From a checkpoint of a small transformer trained on Wikipedia: 2 heads of 32, a variant of SOAP for these matrices.
Each number is 500 + 25 x the weight over its row's rms, rounded and kept within 0 to 999. Layers, rows and columns count from 0. Numbers have three digits each. The size before them is the row's rms in percent of the matrix's.

# layer 5 attention value, 64x64, rms 0.211, rows 36-63, columns 32-63
091:476524523518490467468475467523501504482500536464495484527546495516523494479516458466529519515502
076:488511450481490521528518480533490470545506441476469468492495521492458478515506463526478487503495
074:485501523477473539520462473479551476483495559536450508533525491524498483475504502496476513520486
110:464503490520499487511490506473495485492505507533536489542505506507494511452474529494479524520507
095:471585483514484485447507487490552500479489498504500510483518495510495466498507527492506512538527
079:491502504496526483543480491495541489504543469536536477474515495531462500516512482496480508472505
110:455533466511498505487476480500477509489517501456480497532501528503496531531470471509499520504450
112:536511521493520485510472472501493503506547484508506497438511509537495523488463488505471460479532
088:506512449540545536488501503508482475520463527489489463518502542524501499505490506534541464527471
113:500523567498510486488462505491459508516492495527542537560518492485528446489494512484519520492528
087:517510506503572551474511469501474482447446484541504495473532492478549494478464502480552508516498
108:498467501478505506505470513568470509523493504486458495513468485472525470533447506500522482505506
096:503454500518483501492499474486514493470493516518485491474463504448528484508459508498496491502530
081:484518519520505554472510496488517511467469464489459495520546495526539544520498511513464525523513
109:545499467494477511514490508561480490501510535486503511509534543496491471468500535507487507509499
088:494544517494476554471521465538503502483488472477481476458473478491488542459503509543466449488528
115:479521538511481511491504496501463527513529469532511491458516461461491491490531498473505534500472
102:525518501511496506503479526468515497496468520525477506528527500509540492502544502483544498510481
124:481500508510545501501498501511465484509488457491544517474453513452561488471515507483531502477483
108:512450493479512536530536524495492515474471516479504484538538491491511471540516499498539522506486
084:522527510492496488506503457532489514491549544464514515545514490518507504482524517541515518545495
093:525497482498513473539512449508560527520480502524468514535502523481488522491497455503522528499513
098:559520492480471491510548490476502510454509495498500530480467510512523454560513468508520490534515
080:472518496525492525516473502513546453505504521516460460469455476537471541497510467458547485497500
101:491480529571505542430493474517524535504507505527509514495498496499453493489499498517481498487515
108:471495461487492520454513478515494498516477510500495474487465495471466484506460542486543507524523
091:520503471490542488491466543508504490512543501506502467465505514470507529508502493510510457501559
087:479491473517476543480470417524485511502486504506503521516497484494531479472525505525494481542476
# layer 5 attention output (transposed), 64x64, rms 0.185, rows 36-63, columns 32-63
100:556480508497549480463478482527524506502513515504532490475499526454436518487521515523460519464467
094:486506471477482487488523497500495521442504537538495498529495462502473507491460508517496512533512
077:476436502483525494506555506505505530479523470458476492504444487517513525531515505468488473459511
109:511474480508544519501505485501487472532547470501465509479521502508513501538493450522527523506492
095:532506491482507550498468460498479483499500507496530481511513510466466491517526476521502538492516
071:496534471545499525525494524491466517489512504535527494492521458524488494472506518498527491503522
101:526493522513504482488488535555503501489506539514473504483508483474456500479516518496496516489476
118:471528498524510499527475525534504488519479480518516514509480479496502521505512560481523501501517
078:508506486471465466490510521563522516498534441525528517501507535505500460494499465523488544468488
111:499528483483484523482487468460505475509501484494505478503516521521489508563527508516494512460519
089:515507520500474517480474480490536468500539460487547469495512498517484458486479493486506507447498
104:487506506482460473458498482486525492477458481496490501516519522506515504509570478528505456489497
094:515495501484522481490483493529506477504476490479490511507529536540465518503529487487505488508548
086:486507547528531502510494499521528492523532503522528477483474506439518512492528483497516507525506
104:538460501488511470531509514459518512489508485551481513530463475515504493502520521533509483468495
090:493507484519532447504495464495504507501472505514490450517465465467488513537464494502510487514497
115:468498499491503515502518503508511473505460508471500457497516518533479532503442493498503535495522
111:494466486468488544523530503506503481471521502465534498487468530530475520477484510483474525486540
137:494508460507491508473500498470499511491493510463514487512504469548475469515446474509484513508496
107:531506524488481499526508502456505476504509463543506532505508541450486491449525482506519482488497
092:523507516499500459528485515503469534503503509540475472504441517468466476512536547461492481475478
101:510457474518495527462514507453534516473521499541511511485501489491511536501508510469482454519505
102:472522485498463483503462512495505520507440487491515505517519496485543495509542507470489495506556
082:487468498504517494454518503526493540471492477454551471494499500496511457516490507485486516536525
089:507536530473473474519485493511511499506550495493477477484520537484520539546490562505500497457504
115:541528564513486490498483486513510483494546498529504492512543492471525467493539472533481487474478
102:488572521488516526480476484502479480483462466512539496501495492543490480511506477527540499493490
082:505487517437495497477537526499482474476531513505482502531454545500479530492491525511496570476508
# layer 5 MLP up, 256x64, rms 0.231, rows 0-177, columns 32-63
087:508499530490513539467541516464477513520515484530526492505482528487472514460498491481447532546493
090:481560500487509521473467493504535452528504506495521509470477516486495495513473523524532516534479
082:516505499527514565500537511461528474468507535516517516502499503495505487453470485503485486478511
091:530514481506500498515487486479496486466479515522503503516520502450547528466474569514498508481476
109:491491496515536530541497486488492507495478539479504459478564530539512480537499519484522546525511
104:491490530505490534491490435499499499501527511488486512478500514513497526478498491505484513587476
108:475489473493531509537554499499499544449505528504510502488477471480510519510473475536532513524526
101:484487497514466541484530515511494510459463463509500515509469499532468510462479540532503522500490
101:514474488526480459493472517498510460495473479519515520503516540469486480526478497508461476487544
091:531497493519484488453509489475520489479503499469480455529457453505469527515525490550541508506505
107:514470547501480500497508482474512533504476491515490511507546508527449483461471520518487496469521
132:467496465489522522481482493519516524454508504523539466506551528486509523496465479520462505520475
107:501447466487510520540492507491498499494509471477552489471510497548502485498488474539555535521541
101:469486490505456510522522455485512479538506494519532466461503564510479498525507537539444482507501
100:520545507499458521495473519532475518513475497454564508460517518478479437496510508493496505499559
102:503507538460517452497474502491461530468485497463523509550500471517537529493532500540475492485506
113:542466505502502455539509502502457502501520517484503522463482498512456497475484481541496477490499
088:468479473531483514482563497514510515485513483492488503484508492469519433512523527459495500531495
107:472473506466541502495546488502497523450513509522508468427520533475469454520514489535503536467468
095:501516508479459514496524511476505515470487538483475498504483497491486478461486513548484521509522
103:542478495514520552500496522483508472507545547527502527470468531509485471490518504477482510478544
115:468493486524508480498504499478502547486502526474516509486503563526564469487496487499506518509483
099:479511490495530486561509527523512481509464540540495502473476481460547539521469520510536495525517
112:516481520506515500457510493463477531473491502497502473530466485517476470521496493485463515446447
111:526500483502583522507487536490472504507502517510508513502468464460506473524512480467492522514489
101:450519479488495495522513535488502480516485459531514511502525510483456524487447524510511529522437
109:487500478513479446518509496521492528493527500528533501484506499472476462512497559514537541457496
090:474501529478523490519510512505490478471523485496528512430488546479529516466483500523479519495547
108:479505465486518491493486482476534499505476454520557505470513522505490513535505472523491529518528
118:576503507520525455513521469500481504479505516488517462494468466547486488451493532498497526499466
091:503498501507490512489488478450553494529475512428487504532495507458545484526491506463477462460481
109:527522505532480515539475531504528484521545522512533486502493494456512520483498527518489520524559
117:521505517527534525516538553452498484469476481512513538501479517486497473484467512496486482499493
130:540501531528463488524550449500536489487542518468470462514494494544463489506505488445496484517505
111:507496470529557476529520486494498452519472473518463512531502493503484479495486509495470509479550
093:517478511458492535498468513510529463502475534547484513489520521539514499466489530492453498515492
104:444515517507530488496511474469493525543494477550538509510487490501458565461515549518515518494500
115:519490469518510547511504558493475459504523465456527506483521469517511486497468485435517562491488
086:469474527531463507504515486475471494477510549482477498479469488492534512476506502486473482481469
095:512476495477505447536510518486486536477461498483449517506552539481513528487456535520441501517495
084:439462562517468532527492506502491512499461482489513472485499542476503524529495525532504520484510
089:457504491503519502477496466496476496526455489504471501500464525473519459485520497442492472473484
123:507506541527558496470504497490480471510483519445552510488487479481506527506524500518497510506494
110:457477528542510502509547511517458472513502498499541537492472484528486474448452501473512464497476
114:512519492494448514509489491507529512493539463529528538473484518479503497498484500536466552489505
107:502445535549495540489476495502517503519485512458483517488527544503452492502511510500473488499487
113:538496498532475506498488542521521521523541489488505499522483474491487472499536492495482491477491
081:514514449479513489536480489491503514505545525492493522498522536476548470485464537474512505491455
093:504518475538512503493516530525496485482506507486529509531498469489494497459497455533498509483511
112:484476463504493526482533510502499531481532487460490531527501484504482483503494526506489510503582
088:537444492485515500539469509487521479500509511521481489510528458559464501503482473495517567503533
094:477498491531466518482475509507497506518450520487509542567481518505510510471477529470475528457533
083:534516499477512463503504479509515503504490470547550448509516476514507463499521525476528500475494
110:487533562524485550504473480507520521501492466523462473460488542518453503461502539483516521504505
085:495452472510510475485459480503534526501487551522513476482497538541469509516452477485513480521553
122:516476529460514478497508502499461514506506506548513502503472480502481462506482507457523495550459
115:526487524500466505494539512489503563487501494444504493507495514480497511484537487556482532470499
097:542514508498502493504519509480503508502489503512496488532471469506484471477512507462494498516442
092:494484514496513491499473516496523474559483538470518516495470469535494515553530548454517492531499
127:515464520503493487528496489490497526506462543466517538515508475520513515487516459478478504483535
102:509473470464478453551468504462449475497497520514539541510501515513443482488491520524476500532540
104:473500515488501482520471541547523494520477468552491535500526510467513519499502479467522523502488
094:514514518539470512535506468531501488482475519474489476499505504546480528504483470495538476458465
094:482468514466512522504468474474510510484512510478474499514528482444505468527524492496530526507492
093:481516515451505474514455472515514517499495482493471476482459504502517481546522546485472502500506
104:486509556491496491534460475489508493525530466512512492464461519490483467492475512525530476475526
110:463533477500516515533523507510476514521445532484481475480533506555480483492481501525500525499449
127:481472469530481459509532470490503460530531531482520493495483462516510464476483528521505447492483
092:471469479479468486497464511523478494508488468546518473518487513507482501469522533481496530494494
098:494504495500510460512529526491457495500481558499485528509522489511485513526489512541502501513565
091:539469505513499491474461497454484509521518491513510474480488507440463525501501553491494524528510
097:507508517516448516507497528519477535517469503539494497516465536524490496511491453496484540463517
095:488513500501503486477488453487505517525467476458489486535478509514511478465516498505521487468490
090:461513510505460511511498507512498513535466528535516484502499485470490539492480488503479481495538
086:481481484522517531529500495476459468468530505459517504471496464526531505488503484481561533521490
103:519474515532562411491508532537521543545467501483487496507506519465497479496500502497486470518521
098:478533501493493494515498506494470473508506461518462463490531483482498545448482495504523535510514
092:442495445533471505492510509472460479534500488516501537478498521526537533535502486482458520535471
090:486505489538517469569552508487506481523483541500478503486507485500492489468511524518435486506475
088:508480511539534493459477445502562460473507537473501502508506503529531473482511485501497505506480
085:480451516486524464505510498493522498461496495500480524523455527514506542494509513532473481486492
112:530471506527484472523477496488528487505527507471496574494498485515463487508456462501468518506533
090:537504513495521476512468473526482531478510510464506509513512545502501466484534521473500515462519
104:519495464508510508491521467470494506554484470516526486487557571514511468502466462476500502467495
100:499493471563551527513494528496517492527482515481517521493466472475483510514521509507526524485547
090:518540512487496545515516467506531524446509469500460522493509513488494529535557480532460558489493
090:535470519518500498479510484487518490531502506523512468509486483472452512486510547461476486471502
109:524512518503532534460493519482480471552462518531478524456485565469511508480518529459513492503475
119:505518508478521480487508533515490511445523512507509546523506537476485510468503478530481555462539
077:525531468485500524534546481540493494478516498505494463494470434513456470487507536534488553499527
089:469500440512497509488504486467501452510458496500530524512517492470467488515477491503561512516445
089:509501514512490448480481474452522470513504555487476504458503471471500493534485537504502479515565
074:524530475499496545492446447477473521449487515501497483500492505503497502497569512524490526478532
094:513469548490522476484515490524466529499537490506510542497481445485514456522503460525502480513469
108:540494460515530508501478469463454496477482479457550494467501544499490512499495502506476481565528
098:508478492485480518527537495447498490458494492495473498488531486509486514529493494553508497523563
065:472504499488476433523465469485516499493553509461506482442478536511479498494531512501470526480522
105:512484463528516504504476496507512527459480506492498500475506506511489512526489491517469508461471
099:492503469503450495469505482462506537523522489515476480523519493468493542558484515527516515517477
095:544490514510542472515486490467480510554498524522480482531509472484482508503484540488513484528519
103:521512487511483523534488517488472492494492556479515488506449494512455526482471494473545503452478
110:493533456458549505512551475486484509489485499485493463548542525503511494508480451519485491463501
109:463501512481536502507532486524438505533495520490487505519506510495516485482453508498460466486466
092:475468509489570464495486477487472471472480512499513496492460488510479516531509543514510487481533
118:500487511483552450482534483488490522482519532503538478497519472465481468526477520488499493474497
115:470512492550515520527474509461480520517482469486470519470471525515472504462522473487528503475486
113:480558473462490555460544468481500465491518504511494543521493548480511475496513530514512515482489
101:467494490513511505518544489499521505498495501476486534486467523506525463494541469477531518514519
115:477523511507463497526479530532502467504496512468507524529558503469526535447493473539481488488528
096:525504506481522507481525490446502474485521500490498525467493485475469490517469490574506486485466
084:513533485524446502529508505531534490500489483543539483487512505514496480527527514493475512460462
093:482457526543522526501497518525517506489511503491460544501488553499509502522451522536504483496559
103:493478507513503504471490484491479545520469476527504483513541526489496450504524508431490536516489
111:521493454486506486451486510471487531534487489513488547483537536490506493553512493479519533500509
102:431552480493475501514523510500536531472478508522456487510499546517500524498532531467529494491514
088:495495484483460463502517495489435507493469515510512501496490471525511519508522471510491562492483
107:481496539534499492498508489461463486499505506483515494484486556518486494507524500529550503473495
099:475553500470516494538519504502510537503501475512512467522467478477466528511498503503534510512480
114:564517478528520510500517475458497524501477464471507502511483474500499519530540479491510517530538
113:511475498509524484522511465481542473484463477494528486515528507510483473514481525453448481475516
084:461519538491513533472510490511468465500475539477483492503510478550472542523497555559513522494508
096:491510567509502486499454470497502500485482519457502465471520512511495463499473494462521552468477
125:531503497489550514536527495488469502494506546513487530524489500461505507490470495511523467521534
093:570494483511518506488502517481498538499518498458509479509473501477483477491520469515458538447481
112:487478517497526477464511534535529515486481494535481531506503508478470507542541528548496531519508
092:509548515489473516498509450510504486522508487556528500516515482518473519514481517497504531491542
097:515485503502485495545458480500482501519482531505552537516495547489554484462433505492496505488490
091:498525491522494490495476512515536541477492521470458508500511513499464510497515504541473520495540
094:493504501473486488481499504465502502496531474489458528508548508508537476508547512468457492479506
095:513512547532515524536509532483513469465487469499508494499475508545466479495495497523485496444529
084:499494478503485490486533543501515508498540498499510479420480507496524517526476540500519546498496
101:521478524521495524511489488509542479532537505497482486533521517520448522549484510500484506501495
090:488495526504485498508486479471512524478479539490506470486498527465510499530487518529468499520455
100:522516489458533488508485561481502486468470467490461485465493472526479473518495520477486520529470
105:511460491500526481504517470465496544479506486468490511512514463521497470517514480464527471525502
106:478502481506489526489523517463482483497504544478512465499520476537465488454475560496499501511480
106:515520528448514493487543467491521477485499533479499524492542510469511529444506514535462516530483
100:511535500464512485535546509516500461478513513474536526505438457525520516512464499533474482466550
089:473540468516477519521505532499479541476451532494545492476472513489524461498507502502492491474502
116:471506517520544472492475516492533523481570501486480504505512515448500519459491483487505496477523
100:516500552527513493498476520487506528519491479466521487468479446505513527484482531512486528561496
085:533508514513494550481484483447468534532520481531499497526518531503520488505489524529522494485506
098:500528553532542497494496515485518484526512479474525474476490514483500495496457465516510516524518
097:511507482491550533475483478474506529500464517446482494568489520530513515482540492502496490566460
110:507498495497488518470473493507537496499488535492498484468508556502476521475480545495517499501506
089:512454526489484482475513512496498513511485440485496526459554496548506514502551486501501523495492
091:467509472495470469538486503516522542465512500529500467520515523461548475515492498460499486457507
089:568497524486497533511510459477516469500502510444504473487531463482482481496523524491472519500479
115:512479502497483499472446540478534496537475475496474462497546511491498531520547508484491487486496
090:485506451563458504532514495485536526500537482440492496503503511507506511494498522498481491494500
102:513478481544506509517474509478484444542495519518504496461529510479492472464500478491465506510533
099:424485528531553500530522502520538500512480473552483486478488518490505498477528517464494493490507
078:509511483550478481506514543454530496466495538486560506478500436489478469497530498457494488465516
091:513500536514492500565495503513506496527533510492506491469498539481498521488422526488474526525493
096:500520496485515446530485488510505558465473519511520488527510461489494485515469487529527530480501
111:507530522468521485492488525527508490518470493525496526499483502509478526510503516485505523515491
086:494566481533505478479511485525544508490496509496508508499491514526493453522529532491489481475533
098:539524488464506502495482475452511531523533482458502491477523499477513508487499511427522511510515
093:493525469529508523509481498491508515486480519474514496481506539505511478508503539457473543451522
051:493495485491506571543482490524500520475535524512483481475492442521486546487477510488493482489494
097:502510475492517508486515530484507508509463514497496512438519495496476519472472499543439499519523
085:456479516494498476512475501490495478503479451531486535490512538496540476499466492485510507524471
096:522531472481510490488518475500486496505549477446486544504497470489511471475514508553492533464522
103:503505538503517478526499498461495518492518470500498479506461487483530442471519528543522488506489
098:501518493523516512554511486485507452527466543477515458524502481490516545537485497520537490511551
098:504534535485553490505498495495460549540522490483474511490509522444507509468507485511505558486507
088:519465549503481513512494487486460513455457558507458502490474480503496524481527511518509496529542
076:503504520521497507523500484491482509486527496483501515528482495503476488523492506510521498520474
093:506501518519511489509487514491479513471523540516504464515505498486484523524510502513465514528472
091:534533512481544468482509456468504478493506545477507509496540496498487530506486506482511508516504
103:497535461530463451505466463503498490514497491499500471516490500490493518496513550470502444522500
090:501516490449521511489515508517452494477473543537527507487487537471467517493481533505483545521499
119:499517525461505473497470547504491496526497512562455521520510499460497555494501491518530504507500
094:485527455485505472516541490528507481482525472490526530465497491467527465505502522491460541467498
090:471527519488488503449532499510479507514498514464537543508433486510534478523494516498469509544467
125:467499486470512507534500485518518535523520542503472524493503511548488464501485504488548529452496
088:515505513515520476475500497497505499485501533511531521432470517544523558466504461498479492538552
114:498468504517551513487473550528520527503460508504522536498488517492459533474482513469490537514521
# layer 5 MLP down (transposed), 256x64, rms 0.213, rows 0-176, columns 32-63
103:444546441521499523507489478519508511493502504471535514494530483481526484520514512488512487498467
099:547504498506498535471495496495527476477515494532530446471495478524489518455526484495521502524504
083:491493525443464520486493529542447512490493463514483501491456523482506538517540489498504485482480
107:525500488482501458527515507529480514454496504488515511501521490515544492528478458505507486498509
108:505473461506468549531513495484456478506430494497491491512540458520497489487458507491474545508493
109:525487476465517504491525508458509525498507495515545515493493500526529536514485506484531430520480
084:483487518519503520482453469500520503499500461480504500486514488513473440475496508454468511457502
109:526489503520502523500495526470484478516507506449531502532505485461516436510497535491463522484484
121:460510549485518510522530499457482477505483539510496502481501466505525469511503502525520500527475
082:474478496553477488503512530498483442548507479456475494507473472468514489491462563518472512501532
117:484480512487560517521507538466487483491501475486550485503497577504528494487443496539499497485545
118:482531550515498489480460489511454475502523463483552536474519501506465518481504528479490532499493
126:509500540474513533466463529489466544496517516508489504502550504463520495494506492544450480540477
113:506513497542502441489513496461497482534500502502467492518480452513527459515519482565534497495518
095:488474491450459491521528544526466543518492510454474503476500490463532512472496494472507513479492
074:479496467531508447526451442511523506469494492505544474486507454527509478479496503503454506491524
128:476495443495497507540476522496483499519505464498513495534500527495479490522504535441531494477496
076:505463457502526538469509503506495508456529469505477456468491526516550527517508460508500544508494
106:478489530466444500523568511507525488488510504510471467477498504452497464525497505471459506480528
107:549519521492494456476523486511529499517479489520474518491507501456525463483494524484460502489511
120:538535489494489494510526517513504468502485459503493497466500505546485553515498520507453496526493
119:468497476481501524461471524500500474491557464535517492506505515562505485488501559505487465523508
071:473546490508481452526487475490529506526473516512520470474510488525485534488519509525471516520507
106:519493500476507494450484499486518465509490508477461494475473514485486503465490492469439510513524
098:521533525519520511526502513549445470487481542501490547494516486514469532512535516480490536482520
115:428497543527444477509494476488503518476501523483551502475535482537493485481490492506514516506505
096:474522486524595529543466463512518535523520503471495476510498503516504546487473455488490483477512
086:508498494527514514531513442509519502474542508500476488497476492548448446495504449502512503484492
138:513496498513540497454524492499518491467489522519511463525465508528483557498525506539446433520467
114:501515484471510529483527473519455490494482498498449537508503506498554531549501499508459492483492
096:504493529503462513538491464472468484506472476468518547486518526449466506463524503490466508478505
082:501534517518499538557497451512487483527493506494516490451540525510461487471498481502513541502510
125:552504583491499510487534525485509486489484508475488494527512534520466486493504510509512478516506
136:497475503457532541471500480504474467503505511469526487521506473482452507481502520500463485498498
111:513515551493461492478498496519513489476510491503454465489551513521485529494482532507497490526505
100:491514494479588477506479538520509498533545483518514496525487496516538501500510472487545480505497
116:518532485493449528498454502495489467491502488475507516519482472481496514532534492498530500492484
121:468504478504542459503508513501490507521487495468518466493500474496533535466466532492518469499476
093:503500500493460484458541548488525526514500493510436484520519529529518468513501487501527487509530
096:517506528501502501542503508508502490481473502536453477536524469468494526493488491478458514468512
113:547473489474508495522494513479494523516483490555483479501500455512482430490492479552509435514503
083:509515478509499474528507453536529527491485512512527527521489554515486503505466474490503469521523
103:527470498491492512536509499486510503499490471487478503469503559524444476441487476504535537513481
082:470519529491454495500495471484535520474519488510503482496540520470488504496492474538413501501494
110:513516484488478496479480489498492509464480474479513511511540490445507520491488510545492468486503
100:448538502500491522531521465500470487512529497492458459555492487532464466514479462507531462460482
071:507516481547499526500478488513573496500525539512510490512533460549486482507523499514436514490533
101:496500475496469522497527472468530514501487517446506513505481523454481528492463531453467512447564
090:473516497497458479527464517488497489558520477520546489502476476509510494548501522501520539501447
099:510498488502478475500459533514492484513486523541545489483449479501488516448495457458539465498474
097:497451521501478487515499492541501548484467508511484507493529532496499490481472503504544450510550
103:473469457512522513495493498489495538508543483497531487468540475465508462519484493491459498556514
086:540484534496464529506511528545466511489492482502490495556474491530520536519519533475538516462440
120:486472474488523468487488477500490485504501484482546558489486480435482469501493495499545484515496
101:477510528476458534479512503531515503474558527529472509515473463515497528475507507526487461536531
065:496507498515484470482501454505508510489515508501501468506473480524476447462463483475492513518466
089:480493550491480516459565514484525477514498465449488434467489479492504538494477470537498538471495
083:527513457497517499479477487514496462533494491537525485537493519528507522484510509477527553513495
100:524538462508487494454528487485528532468505491550491472490516491501523499526468432526488510508519
115:483485504492502479490551497528515527503455528499538478452522485519551531563512504469493529488475
089:479464485501513521494473497509491483523546513512481490507529494498488484506509523506463511517452
082:491469475504475525505439427534552496500485501468521526469498500534461491503507505453480518496485
100:497477509498480517514486494502497497474527533495508451502495486401479494548530475546492475490506
092:467486503480513496509469531530485489502533477501478477544464451447505504531514513495474532469499
086:495458530492449538492521494499474503491490460465532494484506542509500515450518448482534529497500
118:492520513528507548549489481516523543488467460496475491476528563514451541511525525509502483525485
104:536525518491507544568502505523471504532485484521471458496514496489494484518506497502523482473472
107:477513538510486528494492520478521474491488494468537478453528481461511493455521541553494512546479
083:503507471434459536477518535503490471519500536454482491483519485505490494456456485490504537518465
082:492485516443463485487508541498461471496495458473530485510468525484510532500548496480559516521509
090:457548457494501488496518512532491486486469494512532519460473496535543451484480484518525498465477
102:534503505524493502523504510466501501515498496519504485511456521463532520524535492518504480547496
116:501484445503513498503473568464530479507517509540472540519464523494474484496489455484458520505519
106:508491454505532493479507486494478507495505506529515460527513525561533489514501487495528415519495
097:507523487518448505495476519522550533484464472480452456509481495482499522471489464503525505524527
078:503493458479466436500522509507489501483462497446505478498490543514469515477486483451460523475508
111:526498433507499525557493530493493499505521582521482490477495487534488482492498486508551492531470
093:478490543444509523546520480487484538535506456483482513487481535505516500530521476490545486490489
096:523501517449467535482504528495458512496520475473536491494510545484520496464564498530545514522474
087:514480517477474509473514524513488520469511477475531482522498559517521500479527475502576515524502
088:498496497479462497476492540534469466491490475504525486475482480554507468474479496524493554517498
116:496535500521529484510497503500501456479514497511461501509490517539509453550491496525496558510501
093:515473452514536462536513506517473462518508482506492512520529500537502479484480461472554501550492
098:481541536513537499513500445517525497506503454499501486475508489458460499516508510507491555486487
092:497515466452514539549512485482532520467534491541485454515522510517493505470492452515492483503484
061:494495510495479522507493499470517478480529432517466523490514544481482480520522514509484544515480
084:478503541489442526498471499513486518485488462469476495474513535492494506487503456549499524521499
072:489525491519518510491480441470526490533473509527511511478511513543478505489501491488436508466496
102:455506525514475496516493458501468465497515488519492482462478499446536489498517488428503486514515
082:502506554443443493470481510516465489514501501516514503469475546502519465485498512491509551491496
110:475504463493524525549507496501473495474522507499529508521557519500466479484510500531517507495515
079:497443517475445492490522522497483493514479501471502505502482537495502510483515516459521550489504
082:495473470491507467503495470510503483453490494512440556483484545498495495473533513510460487498543
070:489476522567534483517485454519513523464498488519500533471486455557501484473501479517446495492465
102:508502472517463501477521500470485491508504520430495487467494482474558518478459540495504562519462
122:534525500484512493515508517491518461508453519537530474494469505496514498518498535440456512506498
072:496490514541556519490511514490478530487532517535521515505514481473507472488518489516488428562520
102:513503515494497542447539496483509455469496512478510474521511518524491552508486453497528491495507
105:546483468445480484498510520481506531492461490530518487522446488508525552495523515502502457444528
073:494501485490489460521493473478528496533474457488529466524463467478500514472488546460513525486498
112:486492491520476489450491471489523545463493486467522502482539468473517488502450512492497523486480
126:511523472464519503517460492507505488537493472532507520515506469498454507563505494492525436455518
085:475512510462458532487459484494461482506506493466528494476515518453500486471481520496467513507469
083:509493517548506491500499484480518518442503495497465517490510514488509479463483453491484463487443
107:511480515476461495519512500500521470532533487492476453494524509486464501449536500527544484528529
125:493491512483526485519519477514527518486525511520522479532501482508493506522510478464527420500534
093:460502521501453543479518481509554476498524514481484488469488534520460488446510543478480538534523
093:466530543491474496488504488528504486537521532520461482477495493474477519532463519488446528481443
080:494505510518453551515519490469547501493524511493506504496521502537489507482534488510506565505485
090:523490514520500461496549477519545468514507508476476482485469519536486539476481503495495546461516
085:463471514490477507468439535493504506486529468513519483527492527530541504507475478498564527519507
094:498486519463424538486496522506443505487480448495522483506468531485504493480512491490552495515474
074:439537482499511509504439452499535509465491529544499494494472454538490476479500470471482516461515
105:496517525483464469485537475470481507524471497516424526499507503539475489474534494516498487500505
086:540498449531500513497519483454549504458499507491552513503521493494487498459504474475499557480521
094:521505498481522422525508543492547481469474488534519517485481492512501447484516524497509478473507
103:473494530533531462485554524502548501515513472504491454511509516489472496474520496511525457511504
112:498453538485494505478517510477511468493511509531499478477497449501558463504493528508497467452485
096:484470488505450499517511498494530496501457465478500508484476485497483546480529464462509399502536
109:537547484481494466518506508475497501504523506520485515549469524449468546499463508503513552510504
094:497464489516520517499463526470523543511528497537540486531521463518518487512508460504512475470494
097:482503507465480478520492466506502498513492468497512494488500509482483498529502456530526593504513
081:506531468516500477499463485510533523509494526536527512483541456531520471458525479513487511538503
097:524488515481484463489515502469531495524457534475471532527471533495494478482501481494516561486509
071:459521495533495503478496497515515494501469509512533515497499485528468501470507483511444547528493
093:510469522475451531468511523504456529485493451473516481502473516501502493482521472500561493509483
095:497505432510493514473461478511495506493492527519501506503497445526508472461547452492472479524508
092:482489473455448496510502490521480464487538526518485496463512532494444509503498548473501460504504
090:480493480518462477476478464476520520473483454463520517490522552519492510467534504496477519487478
110:474516492491470478502472509441492544514538485521495513485528518484535498518500483518536426564484
090:504486470491527495488513496470522482457518500515478506493480468502544498508473508506481496502523
103:521503463509479524480490557536446515479479507508530494531475465487538463507549477496526487500498
106:525489504481515451495516494489517511498479509467497513522505523486474545507484490511497556490498
094:485485529466516487488452508502511491473494489523502523456479522480483450498552514536474477525474
075:449493461497457532491477453485477483515505485472469489500502474527464456490502474493459543518493
119:520494535536489477464477498502483531551465486486489525504464496506465459542500475531527529483530
120:449541469497525532488504471487496469548507489502482528504508484455526520470497492514539486504423
100:506483506530453507502530486499552508512476504503496447534531563483498467502534491448506492536477
084:500468493499507514452490493487471449548510495492479495500491495494470529490497485500500541523479
131:497517476507540504541545516549484496537490501479468485510532475469453526542498509455514525492490
106:505488468558512489508542513498485501545453457513518492536474464490482524491473503500504519477474
089:510493492504482526513556552517517489484483484498492479511478572507474491499527481476535554526508
100:531472503500488478527486517539526501522520481512479504481506507558519459476515516539506457447470
103:496514515521504503474502501477497491492515480485537511540487522456551485511489487505519450540508
123:521518488463504503508485479506515514456518498530500526481506480513471517482550503471481518484523
080:498529513485511485481535464535526489494474482527473505479509492493486503501519503492518504497544
086:524483473493455526540483532475490512482475468483458489513509496463488499529453461533488451501508
102:470463513471506546556498527527505491500512484519475528534485466492500486541512475471518466526513
079:484521498546471509509491492477535484510512513492509483494528503525490537484503492510487543482505
107:514515519514491491513546456478506497439498519524489476509514516485553474493499518529494498481508
104:514509527493501498466504484531522495464521512518445520498464468458495476476479514495503460518514
110:545541548497476527539504441498474496495517503491503525532499525501495486517504498525477494470500
081:517509540474458488510496521542445508496506454495531526511517522488511519514552501509532474525458
114:523527480508539464495522522509517536530482482466476498524511482546512501497503494481522510482524
084:485547476525490506492491503521531502520521499509493498534544517541479471496470488544452525496502
116:520497446520568507476503491526534490508494497517488478528442533514495485515503482467541466472546
093:477532507492520520478546530500500513494507491489538480574491525501538529546548521502534506531508
097:484510526521519502506479484523524516493537552480467471559498533504532481472481469481506536494542
096:489481506496472471461480451509539495475488493542507505513513474487539515507521456557492490497506
085:514521546507474528466483533514472518482500497544522525481539473500528480482579499533499503547496
100:499496438501458504462489538501510522485471484530511509489496489487503470505492521521537454533518
077:505496498435474514496503513523474514527483470478499489538475544510527553474469493491543520493452
117:494510497521534465507439524511490484489486471502521499555487481507493486523509473527483530498460
107:491488500501491502514490537456522504462437450521519537482484525502467551490489538480497463498496
078:491533508525474476532474489462511435514493496474522531495498506502495485484501483491459481514535
103:509466503526451517487526530485534520457505483483532522495505522515510510485496532497515440518511
096:439505540523546482494519482493499526493522526518518495465464478497542507529486509473538505498540
083:515533477528490462491478471529496489508505502536528516503513452538471495490544496475479446523507
100:514508476464491465479493500534508511473548480495502512509478523512508543517527535460464482521514
088:495505533455487465492510496535492575512534514495479499517503548512522545479492541488515527479479
088:490509560511494508485513445493468517501515510517541515507508521512516521513522515537475472489507
091:532521491524492470520452489516552484471478486547514472506528507542526550550525491501463488528510
073:470514512506476430491441511509524464503478474525492479500518499521512498476519478500469563494501
104:516508534492528516470477502492510475506489540477529499510524488518513490527482535480482526493506
089:503515503505543464513564489478531489475524509521517479539485503487495517519471519481478457512535
129:504457533476474495466522497506484467462492510495507495512540511501526512484506514510469547487484
087:518492520469484514455532552506503524486462499529507502489476515539522530509479499526550485500500